Weights of a small transformer language model: LayerNorm before each block, 198M tokens.
Each number is 128 + 24 x the weight over its row's rms, rounded and kept within 0 to 255. Layers, rows and columns count from 0. Numbers have three digits each. The size before them is the row's rms in percent of the matrix's.

# layer 4 attention output (transposed), 384x192, rms 0.0609, rows 54-63,118-127,182-191,246-255,310-319,373-383, columns 48-95
098:130135089158159109138187122127155040134118139097144119110128134114156117109161154118116157132104118108156104135124093118138106146168155155124098
098:137105139146129112095139111162117116183114153158176125116155139103125152209124071087100146095156130168168119153123143119159125122111095122130096
109:130115107125103138097106123172133104112140095127122102142089124139112106074140144136125083140110136136157113136147112095141126136127139074135125
099:148110108121156136147129142101150118093124158126113119113137164097151130170129101159117138134133109132141125133113129110136123102117131150089136
106:110104101136142090119145121106093140090091119169137158146127101151134157117155174120145076116158147166119153093157098117082124113131165108126157
092:159160108162098163114092108115163174106178133135091133165127112134090148127123134130153169129148134117108126110155116093104120098137141120078087
098:148093170134105079161137131151119115125134152115163130111151127150105133120129130134152095120135182098149143134092133122132117138147114144138150
086:118134156095121131098147111135134141126115152155175167129104102162097075109119165159157143177131171144106094126144142146126120116125114128129143
087:088130132137156123136124117120145110138099075111142155181167141130118132144165128120118084100131175129140187155147109092113093140153074115146111
082:121097110100118166138122134100104131146113163124150123170080075124115166132107133143129145099120109135104151129116143129095113136142126157092116
097:138168150131190118140180127090128138125101107173148209149124147116151115123114129099173118148101144161119078116179088108086135150142100087135138
084:136133109148127119092123169138120122110140165141137136094153106112117168088142128120141085127161109105135166125135155161138112145123150140107092
087:135152123121143122120131151128154138076148148148111057094106110139144136119130091134117175118141107116089096155127116138097127065128103122101132
095:131141159133151146127120125159158138127081174164104135137090139141133112143101117131107123146131117124114137176114119085100146137121120114146097
088:160120135074140145109143143123123108134137130190141141099110125159113126114101134128147150079091109150166133153122117126119094172164100129146161
103:079120169139101150131143124158140107108128108166128092148125169149142124127125127087147147107169129106107096119097150091164121131148121125081119
094:167132114132124157163171115103135140129169176145130139138182141099102158113124136138144107160163142145142115107091138147128116157065107101116089
098:185158122133127098070123153100126119079125145149139091125142094131061175201167129095137088114105125118162106116163140152109097121077092160135132
102:146182153127153131107193118117141101107119124127152075118106136114148188151121078140163099114116165147108096161148157094115112134130120138125109
103:112153122138114100104086103114133149102100107114152090146078118151112156124123107173185141111106166088124073153138132155127147109132144157103142
100:144141102140103138072160150155148151111149145147087128130160185133164149134102129123138088128132156152163111141129093120117128133157123128124110
113:104121153164126107140097110116123133159148102166142134080114117155094149155163139121179084113084115153133148137117113129109105145117154144116084
120:111159121095121137138055095105157147109141138126126127116122125116121096128178161122123114120100130137096086117138176104133137148118107103160155
096:112148119174147134080121113123091116140148151139153104085161126164156128125108164119152113106146137176160114132135120140099143113109174163075109
117:120129108078124107138106123096136136107174141098134114161123156116147148110132136115101126152180090122126104108161132114135149099143095126133157
114:111165121121116103105135126127146158141146111116113145112128125103147117083100181088127125137111136125118089114146107097155151126117121124131127
111:098146149126152111129136107098135102155132145077118160136098127075136077074125166149138147167104140101146123151137088091147127174123149141142096
102:145116131127118139119143158084116104134122132145079123113127124124139104125113128162152137125105132137121173115090146157128103165123055084070170
104:124113153143139103121152141132130119133133102166124122136166142123170052144113128138150123071099161110127126118114146140065119152125091162112129
098:116104134139137126150126122098154108093203116158138136060116132139102124156144079110123142107107114158125165160115177137116083127104141129159127
102:125167127132153086133139157096095153148126116120136105156159149136139115153118101122098080127114105135150149153157140131113157125076134162118092
093:121149151152132115157114121085088133091132157136106135143126125123143187141076164152138129125093146104160153137178107114159122107110167146111167
095:115117150112157130083103160150143126146112117134142154145160158117160118133128088099160137128099127122105124099132077138146132112136157155131121
100:154140124075117127101151137115185149104083137133142139195102149160108141119123080146144108135127118162083107154087138138107115103115119140109121
109:180118133096084142122131079150150083184111129122132147165118134100125098090097164075130160143160116167113139138134147152128142159147163109113163
100:110096132165154129142128162113094102142083120143112083126142115086131128145133148139161126112148158111128177114139178067136143158136130137145121
115:104115075149111098177153118172118128177123136106124128145109143163117122123165119129103106100111139118117105141087112128099147124101146094121159
106:126134156116152115110094156126103125121098150136121131142139102079132085128134105090142146137170091134112128135121131120157173095086150153140156
112:119128146138156085143164128139117110139131126088131116080097136117113151163131085154154140135170125127118123119123143122187097183151130177136112
109:129111163119113095122141140151123134117122173144154144164126156148104141115160099149087104107125136100124131123112118104158096115075137101083152
098:089127096108121137122130101124117115149129118148196142162152158166117131087134149131118128137107115107150126147111121121077114092157096126104169
090:142138181089112135196080122144161146137130101124082115157090117097146144139117127115103135104112141090164105127154165127113144088133162122100120
104:134121140114146154063135127145166140081107138095155112175125149117086102140085160112143154151116140201161164124135124167124110124137114094150128
097:107110133087127094159158130127142146129106161108153146137125143150153125099103123134122092106129144105120098132104145119180144124137165122119123
099:122135085128098117126155170172132110129099091152131126125090129124120140139136181116155119111136117136152148124137137118141154167172176137080073
105:129111130143116138118115165146138102129115090126116097157116124131129131165129144112175100156127183118177138112099126112121125153139102150154147
103:141113079118127167156176143158139140131102147138124173138102143127154090149158119135112110096083133121094084131135139123156120146127096148160106
097:135098173123127120059137135121109114104149160111162151144108087128121119124160156117110122106155133127141158141149107109153158122144128106130114
094:127160132111159095151129156120135138141115159095119107134140118136128084113073101111154133122122126136110139135120154112159144132118147195133090
098:116106120143164142092156163157120102131145164143114095169114152106149146137168165157166101080089113123151144133134111120089157100165167119077128
096:089162126139104149068117134138100097137169113131128128130123107120127171172113107117124104108106125141127120124115159131118097118112138133117156
096:172144133124133127113162137148147137115161101162145125190158117156133153167183134135119130167184136120127123126144130127084113111102128107113112
098:151124143123116141147093152114117139165119132133158157122155170133092145143118125114135181115103136075085160165118115108114125121123114172113121
104:165137147101133139106095127088142163128143141133165136092129136123078113105124141139117153132150161163111122106114170123081130154149100143107102
105:138141111137129134186143129132079124130106137124140197121128125097167111053115122122139165132113131117131134145098109104137164102139166150070124
090:144123129106122166132105132100162125172169105100135098140126109111115106159121125099064068158145126089125118140125127122091160077150120165124189
092:096128132122083118105167126129142123148161144127135095086153134164120141073133131107169065139141151147177131127156144142120143108125115145121105
095:123126187137133125060106110091139137162147148136142149096183108099110161137115156130121140109153143163137153081121158131140123132132099158070106
093:102106144109141126086076110121122128143094138134137105117078123152102104097147116128160106103127141112128147168109166109135111134150106129162184
091:170125119115160154133171103127123160157131183140149118115115155111139080127174131166144087128147133101113090134160136158142163102195130139129123
089:112121077091095142127125138136130134116103169128109130126138135158115184081161131148126111117081149124141120138125137136178106097153134090121131
# layer 4 attention value, 64x192, rms 0.0789, rows 54-63, columns 48-95
095:141147072132182144124115151090133116118124135134162115153144133148164126170103103099129109153106097104161147147156142105083097126076128166114129
093:113119140123127141138099127103121085177116127120149144120107152090135134118079126152111078127138108142134152154118143099115140127111127146135133
104:125129132123116134092129143138134134115137151105137129113167124156131156165141094137125133130108168110124092122127120124138143139117124112100132
097:161127112108126141151129117119138140136107117171137152139115133123103135148140087121139148137115161140091151141130132142154125100114105145117102
100:172110111091116142103118124121119104116135119124093110105147101086123148149103143100109163152112100147143123142149126104082130118108154112088168
104:098152136152119164084086141146096150123089118146102115119143122123155137134147163141144151128128137061107165153153119077115152163123100175098131
102:088096144172134113145158086150125098083099112078148135159101102134107119117157126101129155088112128095168138138085131126091137137138121081116126
101:146120151123172160078114130124121109104126131119098113138164106105102100151122131127134133104139104166140132091163125110174155059117115174137173
102:173114125115146142118145085119136104125126114107128082130156121096175059141150112120144141134134135101117145068113138138176127121154089153116100
097:091137087125111098118075133093123140134141153139111089173125139110099105121134129164109101073104140077134155123101116141156099122136151118100129
# layer 4 MLP up, 768x192, rms 0.078, rows 0-105, columns 48-95
095:123130135157125139147099148146091108124126146042118126109169109103135163133124084120115139115127096101134091120137120134131110119120105100112145
096:138144123131125140117141162163146122123115137111134130119146100109156107079148154097121135141121099145112131165115150109165111136111099100139156
097:122112160117118143147127130123121143174120124094164113122139151183112142096135156116135140132127164125106148117110164093109101124139133141114148
097:093168121107124085125159131125143136105139128155151144100146119087081151100072117149094132128196108134121125100133107153177119128100118143096128
099:134158147107170125105098129139122160101067128125152128125128125111169135126107096125131128134134083144126108146158155114119110129085148153107150
094:121116155118131162148152083187135135111105174121166122103120132140151146137155139131113109170139121125106087116102191155146144111138147122152141
102:173133111120114075139117099128122159149139136090097114159115131121117128148130134129090141093149102140141103123113138163117147086138146098117114
103:158104110129160151160123112134113123072117121146157133131125110146119132106111147147116094117081131182052151149138157112074153115134112116134115
099:108117127126159146113098142155110129107099098092120127150126137114146110123111123123091131128125142103098128153141119142150136120130112124108110
093:139111136105160137120123129103141130117144122074109113117167072148106141184114120127145114113095128128163129156115161129090145145151148111143134
110:164135120083119119121182165114145154138131074089136144141122135129098110130137127108105136124169117135107133109106151134105141099160115159144147
103:147136135115145141158131090111136140144100132114099157102129134108127150145103127096128110126123148122106112168168070143137183126121146109160062
102:083129116125110147149102137169120124149090141118135162149163154124116143111096101129095157144104069148102078123142194146142136140093095126106105
094:116164147095163121129162130135104140083092123092150123126133160142102142081130090135138115113100120148145136114097140094188118127148129144141147
101:137122140147142137134139098121167150144117152114130164090119087093125110092113163175131124109123130120164120138166131141121118142147150113097119
092:151169146112133118137134118107152141081118126093112162129122137173141138134061169120094125138181141144089130128133122119133094124150125106093098
100:102102143120113156145118120102158123133137134116161143114220115132146166154110114148133090107135122152148119140123115160095131152105101102131138
095:138174139095141101109151090092149132091130160112125118146151143159110137125142161173108125077152118166106133157084100113096093157142107129131103
096:147084116121101135099122124119128113120179148116103133096070170110164190157112152121137119151164112092114156146139123135120101168116134098125126
113:142119121131120137163109128110157152083147118085152137133124130148123151081155102093156126144081105114143116147104120148135098136135123128113129
098:132111123145159124116100146084127129128173129133168122159109086110122133141120103113158110097147101123134130161163108122124132162120101111123103
092:132143122135085139125116108113118084121100174134116090135100110108093100179157121143097169162148093139065137118113140140117116152131124134139128
101:110116172111144155146107141071148118125170135106103091171103139124134125177141158149114126156144130092121157155097102132067117110159145127128160
087:139101112145138127190114144120139139114128110139134104112119167131095123090181136137100094170104141081143141166159161133107165097101150135168094
103:115131171166093107154116097114108143078133143126135129128124128185129128107121122095155067099139108130114153126122131147109083126119137147118121
098:201119170140093144150096095094159145126164133120106137157094112115090132153114114120130115119129082151134162107152145125155131120164171093096156
099:125185153089080122128144124101160118102119111071137134163127131152141132114065150122096139127136162122107152086149141156108121125142166080132132
104:116107166133130089094123127122115101145126151129131139118105151093079120167127142105108102133094061153127135137138136124090129186099138117127100
094:136126145123155161126112141113139138130150151146096088152110119151143125124109120144106116136121093098082154122120121096183118117122158123152112
100:118126149142129115140111199151135143121131147174190112118117082132124113077118122146116138134143127131102129153085135157106152101136109097147124
100:113132148121136124159158162139194128126099160116074132104104116139161119132157171135115149132104122158128103125170113143154075137105130083130103
116:128108148087123133118139107141133156152113144118110123104139125161159121155178154154130110127156118113084165113151132124129109083154118143135109
106:158066118130194090135133163108086138065117159164119112095125100131137163140158144080155095126121132138123129151151114153110073140086148150154137
107:146114118133100112112157146152129146134109128126133092094146156150129104078120141179170089143130133144099131152143142148131093134144114165105129
093:108096156124131106132089118159106122180161103078111116117106112141150155111174125195128123047151114145153094152108149130121159142095123160152126
094:156093159122134162136142125101147116160086132149096175099106121120149120125133123131166127098149173150137133105145147125114139125068101117087169
102:181115151123064080097153120107148142110178119091100137143155164137141135121147152134106087120143156141109155165129177111146125154111098091092081
093:107123156148117104140165127096131133169154100119149109142112127164119118101132128066147124103133132125111136138112131173148136148129109163140132
098:109125153153153130136118150162144109123190153110160122070127121157122169116128161138128098105138117124158145127099156161130093131116191137116180
102:114178122123135117141143110109133146169147118071080093115130122113145109123119144154066137107105149167063152114110088145123133145157139139134125
099:138103133137125133136121138108108097087152132106139139159131136128112157102109149143100151164133121106183144098121125148131158111160115141105144
104:144089145098126107110096101150110091142124173154145147111129093165122136173113151133144144123155088102104120094140148106151151114122167096137116
099:110146124135134131158162118131114112092130159130149137106152120140119129141118160170155137138133098116119116095149114147126143122149092109147096
101:135185167142107096121153144118106182135119136090086104159149117125163108135109102093106149153144120151100153085120116132110066080128157122122108
095:116129163135125153131157163135171144115139101123115132193077168107124113116108152115125149119164145119098135148132127167117140129110090151141123
107:108130140115133131135133103157131106049115154118129102107114131132127126125091112123113116104086129166125155118157152120114127122112192130148117
106:096149164087114146121128099116117134156095186156112116109117116137151151189101146151137144131123094115164114119157118127117090083098122097071154
097:142135147132151115140149151106133125166124112094146147104103141140119195115124161167110146081144122126120136168152144134125140110113189127122097
099:157129126121097158117150138107149102086147152155116117109127147097095114131157107133123133149128136149089127080119140115096163142137156090118123
099:129130092073144103159126107152160145130128141117134107132095079148126163160141133153115116114184143149136086124108118099107114167142130126097107
094:093128137116134106092106128173108175142140130168128109117164146102130134132136116074113140138105102101089119129103120095069117123137132111141140
102:132090144128133117122116124104139132129139140114151124136105133123147119124131113105116135101127144104115162113143170101145112139126158109127137
103:156088109120145112125121136112153115126103124100173137095162147132099143150115147179115102165143125169140150093083157124136139134124136118137084
099:143111115144137130133124185114101122144112117121101126096101089140061099136140148078129113143130086095129129140112163129109127182114129121135099
091:142120133163117129106108130148151168121146110110167102112099164084153125110161133121166156105101160112064160121117137148174146130178149086121104
093:111143115149114100129093156140144117123112114111138145139134118114102070124139170090106152109127143188114139149146133142178133095125096109114123
097:094117129082178074160117147135148144123094125089109135117090113136103103127149162138146128128115127135094140154107157109144142134161150079141066
099:110138127122084123126124133109099134164160115125149127150155080147117115114101143108121127170130132192145111111143129101124165105089153140138179
096:108093165122144114163134118127091125137105121112102159125079136122119121097132164071127148132164152097150135144102111162163141131139151130136127
093:168119092116157105148079175131120136075094132144140082120142139100116152165145128152100134106136113130138149117115168129097128115150077145123119
091:128141111114099157098118101104130096152139108156139116151115108130120133159167140093083153113149117162117157113141129148121133130147146140140119
104:140147075093119097125110161123182146102138174140111134151107100129128168112170136123133127171132143093138137146156150138180119110143185088133121
091:132160173131108086149113137150110105109082114154087133076131117139144115172149116101139142139170163141099115093122125081150116108109069073139108
097:105138131091174099155155126133146128106126136123173132132119066119177136138114123119106128172143157134089115146167085143124128143132138147140125
098:144087167130102118120154110165147128120147141096150138118124141120114116136145088108119138144141129116126154143087128129126103133148087104132106
100:147117146136142133137108184142149125162095150130116162116094180119131106112141103156115142099097147147120117188139120149151143153086078094120113
102:142099159137107126102109136106102170125117154122144127108133125129141160127138096104130137083114113102117100161111118153078121106151139156143131
091:121160167106156137118092126123119113135137092150144075160134108116095110148142172065122140111097181136107139141145148090129136150148133114143131
099:136142115086117148126152135136147135095139146118179131117111110129126111081105135145108119136081126204142154114169148152152110135098169173119118
094:098124154134127091154133130111111143120149102105123126118120133138126133183166135117120173177135130110123120151114154079093164136149146148146140
102:139089097147150106165118125148116168109094154121131131099105163137115138103141108117131105101115133103106169136117171145120158143168140157173144
097:174117111121133127129180098125116141128155141114107134126165142076136190151144117121125146118130132146092093120079122109158145148130104080124136
094:153184097148152129111121114091151121050150114152118137115135139124102085154135117123137084140124166172124135088117101121125126138159159150137124
090:141119179154100129117084130052159157110143123170132106106150131150143115113094110143102148104171102109127131088105115131110092139121092096102179
101:123136110078123139138131103159112130133141114118115147124090112119115153089186139086130125147168120132150172103106137099163147071126161148140142
111:164138106127136130146129103158157139136154133114145143127113123162145122148118162132130135088104119136140141125151106128143127111101101156104124
097:166108120160126113140123076108118124122095176137093135116132113136127125068121129129132135123110125148128138146116154146114138162129123129112115
102:131126127078144113141131125177113113112118124070127106126124127161090160125090123144125076111148133124105147116150095164121127146138138142150123
092:102135127102153068178087132122136155122107166159117151111122114117134121138116126110112120108209169115104103106144132173137143146152144149143141
099:171106162141122117087116138098154131072119163113098113114142140103130118156111158160117098135106109143109162142122160115154145116145102095090129
104:125094159112075144128116147149130139088151152078160125150084134121098126088122102097142140128113115112096163138127102144126118134114122128143148
106:160107146147100108079132123119116125103162156128087113123169157119129118156087145125115069133139108125137171117151150150092126144146132167160131
103:128095095116206156147101152125143163142136155150090148138100104114130114136117129173103138121141094153130130119126116144128110123158145169129089
106:090142137118146135120166133108097077125112157099121125079111086142149118086165109146105131128120112129122149091148114163111122143142143155120139
101:145103158154141142157144154116160097137148149101118059138103122147148086141114089148114147165174110141119181139088155113173101118150123129176149
101:109138111120111139117141159077115127106128128095095112140135129103104168129153127110145121125127150119060161177101116145125172124161159111141063
095:139095087125141124061173129129125151150136121122145144131155150126051105111122129126119142171134093106140112135133148184153101154165140114159120
098:191096147132124157097137138127091154108145167110121128089145109168115126112108153142135119169139120089093115109099113148141091115168129121170156
093:128118165105135134097148131161140138132101111128144123079113103133126135087129058134140159150146135140134136151106108163129127121119124129117128
101:150110128133109128148120141115091123140138166133112062113092100172125148112155108121147135148115131114148150120088110170117124083111125110138136
101:132083119160106129134101141122158062126104149117146113161165135081104154122134127089115154100148142079125139131134134138131104148103129125131084
102:137136179099142161115121179102109136101144123127130165124165091136130131148094121119154098074142167147144152144120138137132105145107060107082088
106:096105135138113125124138138112116099127127129081134117114131156143174135127111146104127106131105113105123126109122096133154127185105124122130122
094:125159140176124128172086147116119150147140159155136120140142109150100129147160111146130127118110106098129140116136138122152145112112121107119135
103:115123127135128158133105150149158092173121110140116129132178153146060130117145111136124149175115109181126113119153158100104085106141124092108136
103:113107154111122113122139136133118131090174111166152131108117129118135152142138103128110120163099152105126179155121165151129083176160112135137109
107:129167090139124162123150144104102154134114127131138107090166116153131156151144151130132157157133143134125109082179130113074114160145116154187100
100:120059108123116116105111136132096128144151136113102101158098185121133111128086077115100108097167116131175161163128087110130102200168137121120111
095:124134151110120110158131118130123097100127140119148128119114175105100083116156119098110118129136121112125172181163144142106093166162104130119143
095:136125128129165119155143135094094153105143148141159134113136138154165142145128132125167115110104141129107093146126107115120099155159106137134134
110:085130110142111071139072112181100141128103153136139132134180100150097136178109128126118128105108122094099139121173149101120107130110137100170137
103:153108140122121120131135164135132110150091164156112130148144211137120124147098130148120145145153155117111131096172125123117107160136162131094101
100:110086148114131116109090158123144100099154132124127159146130116100085147111132108092117149102138116101133176139117144170094124147137133134116153
104:120102105121123119091132128125168148162123144109174100110114102098133106107107125149160101101111146110137186170104148167134068155185079100122116
101:137138110146110148159063068159144174087135138106121185121143073145162130117125113114150103148125124112123139090118143111148139153126087095120123
103:137154121124159108070151139126113133124147194112092101121128124090123117138117103173123109117143145143129124123125157107140115126174132164140117
# layer 4 MLP down (transposed), 768x192, rms 0.0467, rows 0-104, columns 48-95
099:087108111107139112158147144143129112168127152138153090165161143111108142102084115133134127132154118150123201160138124134090102130142110134143102
087:115106153133151100119133196129130124126122088142109124109127136124102151116095127106108128154138129112168159143133137135122124120112131122120114
095:120113136106099115093124165115128158185152108127120134121162115057116137143123154150090117132124135126145120130116145143160129150106165169136116
095:158125133140159143090159125109135149119114114146124116135126122156125131177093138148103131153105120105103154134116136145140169133102124101137139
099:135130135119110128126128114138153084094082116102098112195127089154108143113120105147194083112095187120125077094109106080147138135117106120136120
094:197127110080125104166101121145150125120134123140124115123149160125134117138148117125112122098126140131140155102132170111086128092107135127110132
100:082127119112153129165092129107121127207142107104124136109143144132109130097155137128134071123119104128167099160117076135097121154137126124157130
105:121152099147089152138168083135108159139116153161152106127154148127140170140138127124088085127147127130093113162144167104140144098132114123141148
106:107089129163138103146124170135144141171118076090150126132111115142168147163147136100103112138126122137130109120117137104123140119139119105156112
101:124143132143124126157135134179124149106067087122144134140118125115104134137115111129150172108157143116137089131181116113087113131131088118140156
105:113141153143101127180081151148111158163145142162128110110113125172115086153161124138159098170102145103129087109113166149139137085143095140092170
106:106099120123136142148149091122112093167120098076120106168098123166105138107132168153138153153077149103118102141103102115114143119135166134166115
100:122177127117171155117109143156062101105100123128135115139128127128133176130153160163149123106131142151164078114125129143148138140130091125147098
097:136094115146100150124090143141171171147109139151127118138128169145082119134098136115121108098088161124160148130131117142094136134113096122102092
093:090116112113129126086066126154098137094154129108135161124144141133163141131147109120106192139121110093136114134121136167136164113140116120085099
097:149168142087132114149124165140135137077107103132133149091132116109101134129144119129150107087141140126130148148095113103092134132166134153172148
103:145161138135125144142178147133132123134121120123134102150092118140107107118158178126166111126099143094106161151122134101142143169109126126157119
098:110093139126169111117145141118101124139141144110124127116139128146069116107154180142110172139137091093133149040128104102144115109142093145141141
094:120091102140120116159128111130130153126110151168156142173114128123127142144091081118114100142122064106128131150121140118152166178125171133141117
103:087129158079132138095096135124115133135113142139129124145155134113116121154085154127095078123200089151145143108114139141145131104120150146131152
091:125105124093104126134120083135133110145130153133155164124105153136134151104130131105133119156144134097142081137134109130159131115152163141144127
092:133125082155119131139178118140123128127123083105116114137113139146153168078148103113101165114169147153150125126153069117125148124139124108163162
101:127121106139090138158116124139068140146129138142134150148147116136133123113150093149173171107130125148109137120132130103175155145131112090116095
086:152163120105133111149141170140121108140177173122137124087145130151133136171139136134167130132111143093111105113103088148128121144117146107120134
097:068141152110126130114119123140119171115079102124150175087079092132190112131132154160147119099152142122128142148155123134096139161159135156092122
103:152123156140111123109150142135147114145123144137130194129188125123116168125116143137130147152103101133174153131086101092099145160115135120115139
099:141091125102078127138130157147135119136124137130173120142176119110092143133105117147137103108138135186167110152116171106112089093125147097103156
101:189137131109130112156142104143113115123101162126130135110127122172147103115131132170147133109141163113104156140151077140165157115137147131114117
089:177150160115085150136121120126136148126155104139174118092121145111143122117095131112137084143121128147170157120102151099091101122144150128117182
102:099140149187117138124088090110112142090101105098132110129132139142128094121128136091116100113116071105144157154130196122145130121110120136103132
106:128113172123165163118134157116145081133152133133130124116124095142128101109132126125136132128100139121124097117151105113157166129104145090150099
111:127141170126119161131137101108093095125128098172105176126104127188139109130152146156118101109115174193113114146084135124126126130055088142125141
095:115160090134150150135121121094140106154118120116150125128136124134142111136114106133069159136150124160096156152113140120130100117113145114112134
108:086137142145136135153173155139119132136113125133113089117098129173147152120065058123143093136142139111152109122141150155106095120094091143101165
091:138147153135132153132119149147125163117138129185119123101142127103092137126116133132128158134147118116097121168095125101134134141149128140151099
088:080119118125158111187120134126155113098130134131141138127101118132139062129179109120109184123113097114162170132108110145138128135150124138153125
102:137162076134149128164124157095127091121052107138100144099159131125130143110108089143131080106119122138137092146121112102126096114103187114140178
086:131129110162083139112086185137108096152122141119130073138099136125124150139119131161098144103139112124155168146171155147154102069148105115095137
107:145141100149139105168150110135097118137079136118155129126110136112104120161130123064124108072081162115135134094104113124136116132094119139138145
099:114112126159118085164094118123130165125093125175136139137122120125114145131117156131145117119103087123169088170156152120160114124124122118125086
094:137157139132106121143131138163149119107122103140135153135115148128158153159109108121094166082132122176117150153130162123141082134138107140130149
103:089126098178118107144122097188111118136132126137130146123124127123086144093110134147123121170143134114190126131160122115161154118131092149102136
090:165118184137108133110136093097138120096128111142129127162097173123096117139098105116118133112117143145115168124083094118157104171142089142102160
090:142089122111129128142097101119167127145122112123152177106107142165146097122127113139141109103114141126142156165164135123106150121111114113117123
096:131078113095129145090138115124189160111149102104104135118104138122151150130112134140147158142144137117130129121134111135114113108116146141158152
100:134086136104133128124146097125087083115136154140139087154103117150139116152113135127128106108163107110135107160189134091130139096144201112153110
101:138123139125154096126112160123111108079120100127161130125098157134162091124104168099140069168138140101142154146148133143116200134099108159141157
100:123131127089142172099154114135110152129072165125161125127107127139124125156128137141091158178120144116121090129146102138118112143063129124173105
107:164119130084133110172129108143127159153103127116146109095076131140149125121142130168138086086121137109119119163122139101150180133118097126115151
103:114107102118136121101103144082122114117145118120163111142121176139159156117080132133121149124134127150123103131128135074100118161129126139144126
095:140108128118115147155149133135145113106092141121112145115142080098137145142159091138113128130101159127117110115123088135137152105107080150105124
107:167133118132136126108108166173119100116119136123149111111107105131148094157141122155143132110142196127136142146141123143115147112177132113138125
108:092127128100143129088130145134110111091144119153134104127164108106137115091149141124152121122076126113120183138140137134117167151122063112138097
099:106119123161178200145135132120107107117143128126116115110109114119118139101129103135109148149138093146173108131100111109093131138137092102054152
091:141120140124127130122157140128159120089152121146100118144160146146095151093121141145112132106135116121136151100117135104135140091091099144143134
096:129160061149124121157146127127140154107136128104174118140123101076159105147165136094112110121127150170099134151156121096104163122185176130127117
090:150143090173129129157159143088082130106085106123133135142146113098133146170115088165106136123136115147142144101138156129166152132093116122140116
098:172167145127109129141107126131155142119146158131124142119151123121111120137145080093093144090118096136118143200122130159088150114119139085140131
092:117140135144117170101149094161148152099108141157168121099155125119095109131146108146133136131104121135142157136158127154102125177087127174160127
102:128110113150148104140153147132143120113130145096121169124130099055151162150183058150127128112144175131110144138087083139096133141144145128111147
097:095117174090133106173097143113084120093071132148160124141116102159100117145123157095107197159113130124145145141102127139143148128104091130104132
103:175114119108170145122166099121111124091135135131118134116097132121147179111139098136170149099084109131096102144109119135139114085131140163135155
093:117158115118107151102117134135126116121108093160156189143104144163132088090136169143143106159113134121135126109158103132134120099140139126159141
094:136127119109117133136159141141122139148125117106123114133111100098075140114110110136142105125101112113141101124137118135138155116113136114166111
099:134152091111151126108151155130135155163100164130101134098086117117150125112130112152116159099164132189107119098119103159169118137126142135111144
102:130100122139163130132152090094134165150140121087116135097110064153126089138167117162092119107152118098129148114099122115130127106160153138128102
105:167118128157096161096155150103144126123106136152153117124149137131163116122114076174095122120152122116162147152158130108141104149138142118153143
095:172118126148150128159129135140105120096103188149096145115084142149138166116111120145132072101106109111108129169130119123160110131126114151153139
093:142128093144128150139100138116148145147135088107126155142127122125107100115127071115143096110169138106111094136109148125136103146115145123114127
095:098171158117139128147121148148142127103092164116140130099089106186138143120127140144082122073119117121124080142139098139136093136145131108133116
104:177143141177171109089173128119138102119147172116122137125145165138130118093104120088111141157121149117177103122108137184140135156107096141085154
091:108138136149115123105076138157138144208149072132094151110130106165127101114150167130118138117096123125128192118126111106141146133075098141156098
104:104136135129101136157112144148124121200121139142109102097115120133117089098128130151139088157149110129159110141143111125141149092081117145133168
087:160132129138134126109150139122090139116141135127125133147079138115168143133148126140131103095122052137124130128115125131121161124147088133134109
094:140091133154121109117172108137162136116113128146142126080136141132156116148129112133102153127112125126110113133136160125056104166151118129117136
101:121107161111109123150145136135089143110131136124134143129128082147107094093141051110123117111109168118109097128110112153101149128146110123146138
096:082115131112103120110154137143144160113140105117138116128115164120095154119149124150093106132141110109145097152138174144125178123144129108120080
101:127133143159093137136116114157114162068133118140132102182097147134141105140138137074153154122080123109107100122139139108096114086118150062076140
093:135159096132119136102184140113089091074137113153146132125116112128115123132151146114119134123113122111100129118136113098115104138097120099122107
100:120157157115138115135142097132104102099117106116158133129086130179160112094130143127079159145128087096114143156122166126119074128135143104106133
106:169126189117136121114169135117091146151178089138135120115100099107106147187140171110124121096121099112089138155147127106112120145128138149144138
104:136130094116127137152100158130153127119123142104121120100123141140112112107124121137185123148131128142123111146080071127118091104158125092143163
098:152117123140123126153128121150134142173145133115128147132107137141128120145104104114102171123127128097123178144143151145161086099132148139148133
107:105102098135139159107112105120111096124150116125130104139086119129133086170118150130163169118146116119147109094125104157122114102126109143141108
092:169113101088100155096094150155145182094109143142141114129147154137141091156114145100140147114114088132128116159134096118124112133155159131112131
096:156114139142149107143128134112082108134134126131105150121125155147132110131088149164123158134141129144150115108089125108124119153113104138127154
097:125155146089110138166107107103108118145113123092094063120148104148143167122173100129119145091118150126134126112084131120129108128140100120099112
098:086123104137149068126146142161140105152127173143116132142117131106163164122124165123123173128153112158162107133098160141104115103124107089099130
093:174100108119104143109104097134152149108103154131141138156153112125074145132104075135132109105153168144129133138096099179094127167128158145124138
098:130152116092128161100109120138134152140073107129149165121126084156111117141173115143154129123152156138115146122162120139122110072144118104114108
104:117194147091129129149160108115103147190130140115109105124142128133167104111121125138174158109129116126117108122132122098069142104108139102113139
102:085124124138093113131092109127128116128188114122120086139122130152153059115111113130143193156144124144124177120089164140146162112117166083153126
097:102147153131172094141153131137164122105137167145123122133110092126126104075145131140133128097129128159095132120151087155114057170121160109127129
098:150106175118144099147094163149124118131133150167138124171159164129122179139073134090082143143142128088137151075157158148130174098140096128122104
097:124127159148099167097141109127108096143075144110142141166078122121134124162119114135123156148164110122121161132172133149172118154171140138127099
097:089112147110184109112144097144071078117133111151096086124113124143133153081119154117129172122129150082111145149103117140169122165124133113160131
106:165126115141114139095119114145115092145161099079156102111159116107099137136135102065156138076156101143172139109103134152133145146122108085176110
100:092116109122160128152126110152134117157092118111119161100140064125154106143129109090154143107143156116143113146142118134130094120097147127125143
099:155131097122149134096124097161161139149120100128130134125149108094145159101160096133115054159144118121109124154101157114119118131134159117130114
096:165152087128094090128163125144143082142109148144095129124141131115146160131118152081115103142148105132157170134093159148122149101127140140169106
098:082121170130102123099129159126137115189114158103162154168108132169132096124119125144109096182144087109161106111085132127153121126125121125134130
096:118119094158148132130099155137147130109092143136131121138151135144146121135161091136165121110160128133107134108121089125163141112109102133159168
109:141133173133122143141116147146134143094147114114123119094119119113130130088123097107092065126150115157154106121115174139140130125096136137153162
099:120126137131073155153077101106148097139155158169146139147120159124074088167135154160116182084149134120097137127128143093142160148066171133109116
097:114158104145093129139130143109110151119122147135199133125129095101147151175132161138141138127128089132130155144130174137109132117197141105145109